From a checkpoint of a small transformer trained on Wikipedia.
Architecture: LayerNorm before each block, no biases in attention or MLP.
Training: a variant of Muon for these matrices, 470M tokens, 3585 steps.
Each number is 128 + 24 x the weight over its row's rms, rounded and kept within 0 to 255. Layers, rows and columns count from 0. Numbers have three digits each. The size before them is the row's rms in percent of the matrix's.

# v: layer 4 attention value, 640x448, rms 0.0458, rows 353-380, columns 0-111
# o: layer 4 attention output (transposed), 640x448, rms 0.042, rows 353-380, columns 0-111
v353 107:118122161124110111109151155115138097127080174109128125124127138065135111135117126115104142131164148127118127137113083115133164105181179104131125111110124150102125105142099083120095122128136082099137104138112170077119085111125106121185112146081142146140153096112133114167139116116133120109147141137167139120126111133126155096154158088147
o353 101:138132076139157129137117096148123086134131118159121142119162155161123151152161116157106131127083112142177110120131176123151054117129110117150151129145128146162127176123166110131117144132151136089091164111135100148132133135115101122167138125140109148100104137133129150061118145126120119172131162177122131123147168124120092152070140160136
v354 098:159096074088098141142160128098136099111139165124121080141145131133098142122145114125158122134118131138084099137122141107099113093144154131104106124134124137097099134141152121156138143150122121098153128164123109125121138124049108120120148147116124136126127153124073123117101134147126106104125168150123159102123140075156094152132120188100
o354 092:124153151175132118149113122140070135138106070091115136106122138104145137147147095120170121125119135149144112141133100164118140137167153080108144115106116123128139140083137162122137107139100105148137167095133156138116132169160129111126145107158129083087097144117147126120145146151122111117147135086129100148141108140113171124096137108174
v355 106:148114157141134138117185095102136166139118132112136125107122125178102149111146119133148147140146124146078128135119126102086137139137127092046118156137136141144127121089150141146117122087125104130071142154123132146189161131139168152125139154143126115104122130121121104126145143109172132098120108137113072156149084085113099127149091122141
o355 103:184121122074122102118078148135144133119122108111106123178130111089131162126134096098145115100125137115142115152130125199129114116118130143182124114120132119139122102125131093110131113158102126111180135119122134116083131098093113128123143118114136163143192162145077117084156109104099083116142135089154170128100179106144087124151150179121
v356 099:112166164139138142102103152158162153121135136139093158116130135138149119098102160159155114146107149162149114135122135146138129154112130170111112154112133139117101119124122146070146159161130093149107106094093120116157126102132128130143103131112105091106103123102146158109093131115150103118169156122143138128157121099147133125120120130114
o356 093:118134106134118084125150120087120146089133145147170119161093158113051119124123106084135121110136112100108176166145122098131113119159142108152143120154103115161131133121174119188127088100103156095111126151140129124068112099110137124080146079157138147163116131170121120132154083105128144095099115146120137118098104148133131121125130120135
v357 102:161144115091107158164190110144093125120154171141165176166152115148063131145133100126105119127133099106128126094164113127144177116101128110109141104129124145136141130125148140161121123118152173159108181089097104124115143081099153128103098115149130151149120088167095138127108103147124129146100122108138132164118128149164150102103153161114
o357 095:131066138101124121071096200121131113162158121132072080090136149143120112133152141117157133111106099146118117152132127134135131133119149180132147103153109119131163150149152103098106150134108084147118102163152153121165112164189056108155165150137109123100129178121140123125179135113158137116150149181123131114101132101109123148153127130126
v358 107:100117109139102139144129112121127124129110126096106153110133130135108171114128144135082138083189143115160155108199145157119150115137149190141097137100125112127136128168147162129150105140112141133121141136129146139132117110113114132139100130108127137138121117123110118144083103147120132128135138158129139119133159095118148138129150165115
o358 106:112125141108169122115078128115114097125123129178155134145165142112166058154056140102167147165161116127136090158064128090107114134164109110111145108140125104142149159140095107172100145116125155125116143114165155117139125134130138117123132108110164122143143113142192152138189158167154078129070113145107137131116112142171104093145161109123
v359 101:121082139149146096123151160133116092127149118131119116157169136118143146130131151142096107133154079127171130162125164117160128091110079104108126136136130116126121121122100112120128103101121152102134152130115163122114136102130097145118148103140112132112133127114126105153123158126128117152139138160088121131143119143126152134115145140133
o359 092:091104083106075150137145156133113139130101154116126109121128087128079135155090137099140134109101169166093124122145110125095150166148175151139160119108133164143144141099172098139122113151120096140135128146114129165149171163123129082168155136086141126129121127140105136128111175129131116136118135109167123159133157136144145130128135117143
v360 106:122098120101103142112166116099130152112117090114131143147117136081135125147147140162171116122164144095126135125092134127167129164143136149150113089128154104126118152133111177118126115108102118134048058090162130115120060130093153165107146163139097125142094101140134142111142133135123107149134152085121149122109142127111147135120139148169
o360 105:110127142118129179156078150118120069130148136066141116118125170174127120123105101086103145145129118102133124129140154147094133088134115108114117146130104084141114091130156163135119140133138139148154160160125142193130141140153129132172120140157096142085123148135136098138138090146168133132117142149139132104107137114103122114114123178103
v361 101:082110106133132122135102146125121131135119097142133139097178181103099134146121140128115140129160146133142119087085172175158119132109171168139144125132115122157146110132137124057151115133166147102115090138130128113143152106145107090132149178100124134136114067125156082103155154130130112173110148079149113130107143110153155076143075124137
o361 097:152124169117114166125143126166142123111171160131113152138133107092102108086158146152158109149091163154122118125154140136117142129140091118115097088101138120122111135125160129181076150149126102146131070087108129126114102158082130162114148095121150152120100151121104132124139145096153130114156136152122144140142132121086098188100153124111
v362 109:156123108126134142136163091126092123140140169139074151106136093134104132097134096136163147176092101114132098080135114140138084072103135171104101102118145148155131124113124105130128120131121123141089121105147080134123052099139140099115128121114118152112123072169153144186152088168161102159135160128179144120148117110153136095102154109139
o362 105:092148141114145167136139132112103140137166080099186096146143144152184143120187112149103117101131130118117150117151137083121142132143132106149152163148130098111141124158117152116133155134139122152156111121129117153131140184129127154170138111165126116155126166105131143087132104132149166132129116163068156073105115124117140193125098132124
v363 104:155113141135095104165122116127143110126155094105132147107126136123156144164085112097108120113151162127138168085136150193083141112157104155164141114103147140123137108144145114117125132163121133124129151109141101117158108153105148124138061117086110125130115139127084147168154117149120141142118104133103156146139098118118110122126188137120
o363 096:120125127125146154146143106155073104122135137109168102133098122125181145133135134171138079178139110123123095129111090115133146164087122122120114139139135125169126108130109178154132162139130121120154119101134186130157139097145108137146149116185129135082162120086142152177141097152128138167101132121107110129122127143119169129109120093147
v364 101:123153135159146117132107110099155159181136151072105137102126149147107120121128120070110142148147131130118115139125130096159098099148126121111161183134171163103086145122134113130122152181153086142104130113122129138129105155114112087101143154136142142106151141082091066143156142115121092135119124144113148090138118156129107130143129106128
o364 096:102089083151103123160156138098103095076120096132136126195157117138107119175132102142118114083098108106129143085115128123085143135089132084149111119160115112169133128171114098113124114093120157128121153145093144124144117117141160125132147127159118113186129137145149134170098149142174105115134142093163111138135126129104142083151101122115
v365 103:125121135098106119146143104104125073136115119078112150127164081099124141152167147095096143135144099130144124126123191149103105121122178141179109119141148124138106131128139169150114161144120149129085126148158142143098166146115113101154100136071102178126143108129129111083143102157140125163135157127116112123145089110157143134138145122116
o365 098:139112133139113120110110144157107121110096130126168117119138163149172142114117141189183156167086110135139164139126082147159122147126106147100134133103119118125091107132139132092139121118142098132182127097143113128156118111109104162089107133167115077133104158126105169130134148106128133114101070176126131110100182147078114099095098153134
v366 109:123156122131132079147080176130131131154118144160107127111118120150127134107099156122117104134172100097119124126110117086148086157172118111177120149157115175110139127116153126123116165144083134084095181161102131124160147151143089121133131136126130113130141147132098129123108151095108143159094145147070079132140109102102128122146139073118
o366 100:135130134151137099107147070121124127088116099162123177130192129116116132113145116131109181110101139154134099120123128172137134092128137103070142109116104106101098139161114131164126094137113144123168133134130154154116096110099117140120161115156126120117135109102167093118146112114113139111132099100144160122146149126166144122137125162156
v367 105:124118165125114153147178184093147138121151162139134124104079110140126120160146116122149134131138168095165171109160129115086146148131177117193114142141124158122148137141160130140166109129151134151152148142113182138118171105130135149158113109166178174091119100099141154121125140062130147110125133109122121107097089145120125103113138115138
o367 101:145147141120131121130108091136124118161111102118120138133119151097127130070099131100132137149138066169131133157122124120146159156153092139083177148107148091128147123108129144094095119154113156071129136105174090136102108127170128096126096129104109091114101148120114140099111128166101114125140128166119145160110198143127130128116133138113
v368 099:136121149126161133122101129144102127108159204116129151131136111132127126191083137132148147164158130136099170119079130148158161127130130134134097074093173097158122112124135175114135148125124101161140145176093149137112128113121101100134133127151124139146127076124165085113124112120151128120142133103111098103137115144106078105152142135139
o368 092:132111134116155150124154115072159106132129079136128151161098144176159129072153134113081122103126138146153129152133181132109074131122110120135113198127131103135126127125147130140113117132180094126092107118112173141153093167134138157118102138147123125099115156085121140145130140096139126156138142137166160153119126131136129147108093169074
v369 102:136127132080130146153123103094097125117130132149096085136133128093121148147112132116168088134125077114125146144140145142140132169094108130151092139111177142098178162153060128143131135159117124132127154111142130113147097156129141112103134115142139116124163098129106124150123112110103148137134121151173126183117132112174140138158141125155
o369 097:128115119179128137102136155090155147137119128072132111098126097155118161110149112135090119122083140156103103120122109124138127087110133168102144085115127135128108143121169123137168150118151121140116127151107090141123181139088118152112158107161143122094142157099187132117111152107113134139102102134143145125140112142120122104156125105203
v370 095:168144149079146156178140152133132105134129119118103139121083127081138085160078114124131115120133109150146193147060150148163142113117112111153150122104115127127170127135142118162152150110094127134105134113126113150147140122174121129102088130118118129117163136112133126135129133081137145125124085120124133126151081098134159116123116124117
o370 092:107139131153121130053086122080153115120119161144170140154121122168109166125170117138118146102128161124132088153166131126091160148156147117088165125135091148131169152087156138077077138118151169105149128135123153098116134111113109125161173120092149123133084119160102117130166127088110136141094068148121171128121154140149122141132137101135
v371 099:163116147177105098188131119118094113126133160183135113138117105123137167120154156130152130121122130142152141096161092160155113147108081168123129142166152124092123180139100138113122135122098111104100094103153131113131139113142123117139080125116093146130100108158171181107137112162127094134125106144125145182123109130104126131084133151131
o371 097:090086131134121169119100102142160138105127099074115129136151069138095110129071118136103109128142110125107101122123143161164142153109122105136133117106100153162161073079149146152139140155173146133142138149119126157128125155113117124123167133109125111119154170119101142145152155101104174162146087135092140086154123154150133166083102145112
v372 100:154111109142159112163127130065114108127111147157140118146109099163152124160141142137134148148126107082168135096087086151148164140125150119116158121098135135130108092097195115128138138117148135104111140114163136160176114100177128114130188151099134160141124107075113117168148121120100095139094089113141132161124125104164109137095116159099
o372 102:128139147099102155125114121116127153143126124104111144133139122111105119153119099103144108112132115134120106114164190130062116102089119094136153165156117112130155143112119123126142095157113139150139108116087156166133154134077119167125111092174094115109128140168148110146131171151163145142134152117124148133127140086087110155157081106142
v373 101:089122133115120111111111105102110128087096093111105144101133140139125138151131163157141103098133121096113103094148158104093105152109127105162140164177089141122135114103152093108134155136119158100079119120157168177130109154138109138107159132141145132108106127126132120097145134125104070134157080079123142085135130128122102108130148114146
o373 100:179182136108116119139140138144158158142104135136136154121110123131129124115117085100104145114103113149134142139087136132137109117153098128115150128112149139136097115151107152143128108097108110133178097148147081080118121157113131156119137153146083121118118144103141153152116121101178151107090092097149129145132156155119148109134106146126
v374 101:161131144156082170149135140103119124105121123122128186120123149117153108153100101092129111102140129127091147124135132122193114111170166097142122141148129144102154145146106117158117087066126099126133154133163156126109135158143124085103128162145109130128123161114109119141119083105134130131130118131111135074131115082159188144118103112132
o374 094:132103118131138128136093151115125156121143124138140062116111144163107156162130090132144143162120153123097143097129146124126108151105101126134131083150158109105161154104132129117144106156142148130082109110132132145109105133131116136142139120099086145164108105134149099114145134153129177103084098132130097113086137137104103103122110171125
v375 103:094151156126125106129131119150118156108149115140129103154114136076126120124115140118093146102131160136163136138064145118118133091140132161109134160125144137157089127128127130120115069128148083081125076080129099143151085181158098133092127143122152179111106138127109152139146154151095145165123146148152076129099153143126109112153133091135
o375 096:108124084128118105127135148146149093133120124152142170141167158136127092132129127121141147152160113145120109115149112103115152108127141111161093118131126121086148167159121111143139120103133170145159137156103131075138155011144161125152144109115090106172149125136109098124092110155132119100088108131139162106150135119137128128098108105095
v376 097:107085140165125136168134151132134144150180197157098109099101143123151140129142106143158125124130112124134117135126116103134131098059107160108138161147134094109103104095140072113177169110133119157138146094107174119124122164130106160101131146142128155111089098139112113147093123136166104127144132125106152124124102171128147146129119150107
o376 090:162150107094132143142091089130101125106113062096123156115132139130157109147139150135122134133105127103140133132122127118119132161172158097137121140059138170149143154147110105135139168112110093135125144178147135120176118121125129157134164125121114085160185116097123150138160174147129121110122112127112145118105125112120178116172139095081
v377 101:132134160118108132135109122088110154163123119126115162165095108110159109122110077131163153165113124132127169133105092142138133096145120125123116119146133142143169142118112103127107114103089152169147175113128149141123120150176111083118146085150129139106169128091088061147086146147124134141178159133084124096123132128123140149106137142136
o377 096:126107119137114167095133122129131080092134101083161110116151089110093125167173122110120141105098122133137090149153138112153125146133125138124173113113107101089099110093161144102150155136164135116068130163117126110182083147121137168187105161118135126099102164156138166103153095117107127108105102116148159149142141100136126128121135131118
v378 097:116125158144093119166117127126120056106103107134132101105195110127119157170133101092106079098150099107163123152132078131109124128150119094121120155108144084101117090172129137132156144107104150142159096135161106125154132153156117143116157105156128149143151105100092105139107105119112095120130119154164153131119157166120099169169107136086
o378 093:155144134144138103094109129097121131169117199105147152163130143133135118108100137181152146135127156176140145142140164116171144101120143126140128094168084149127143171102135118089111114111148065145094161116064145112115168115120104152138109145074124138073101180133154122163150179093154153163114131134117123134086131131155150100130121142144
v379 107:101146149150088165134157114112086162169166116103102083171140139096122088128138123146121154109162138126136146131093135102104165136124141150151111138133113097145128162136097167150127103124119154137119158136146127139095142133155132115105129139133076154137135127151123111113145127161119110123145065110135148166100127154142115098135103111128
o379 101:130085130084155154130082172153184104117132123133110154081110101155107145112092161115096123176146111151145091163141151136112124150139118097114138098116145125120187145130148134088145126109162130143129087101129128116145110128147158108105098162099140139131102127146142173129159112130138108173152165171106112083114140130108152147125130117118
v380 099:139143105179157129092112124083138120148152151124158097097146141136141123111167180090152153132116154141119098159140149100111135131123077134136136148102146122124117077163100110104109111152118131113089175105096120184145098129207128102124116097152157106118104117104172142110123167104165109127145129115159124151153108145139127114190121142140
o380 092:122080089058130106151143094159134137109078127154108143141112125122154098128060082171106108109102104089184183127116132117127101143137127140167141132133110142091135122126150119142179119123147120114135080142125123111129140137050144147106143139135122147146165090141120131138142090151097133116101120166136154094161130080106128147135098106125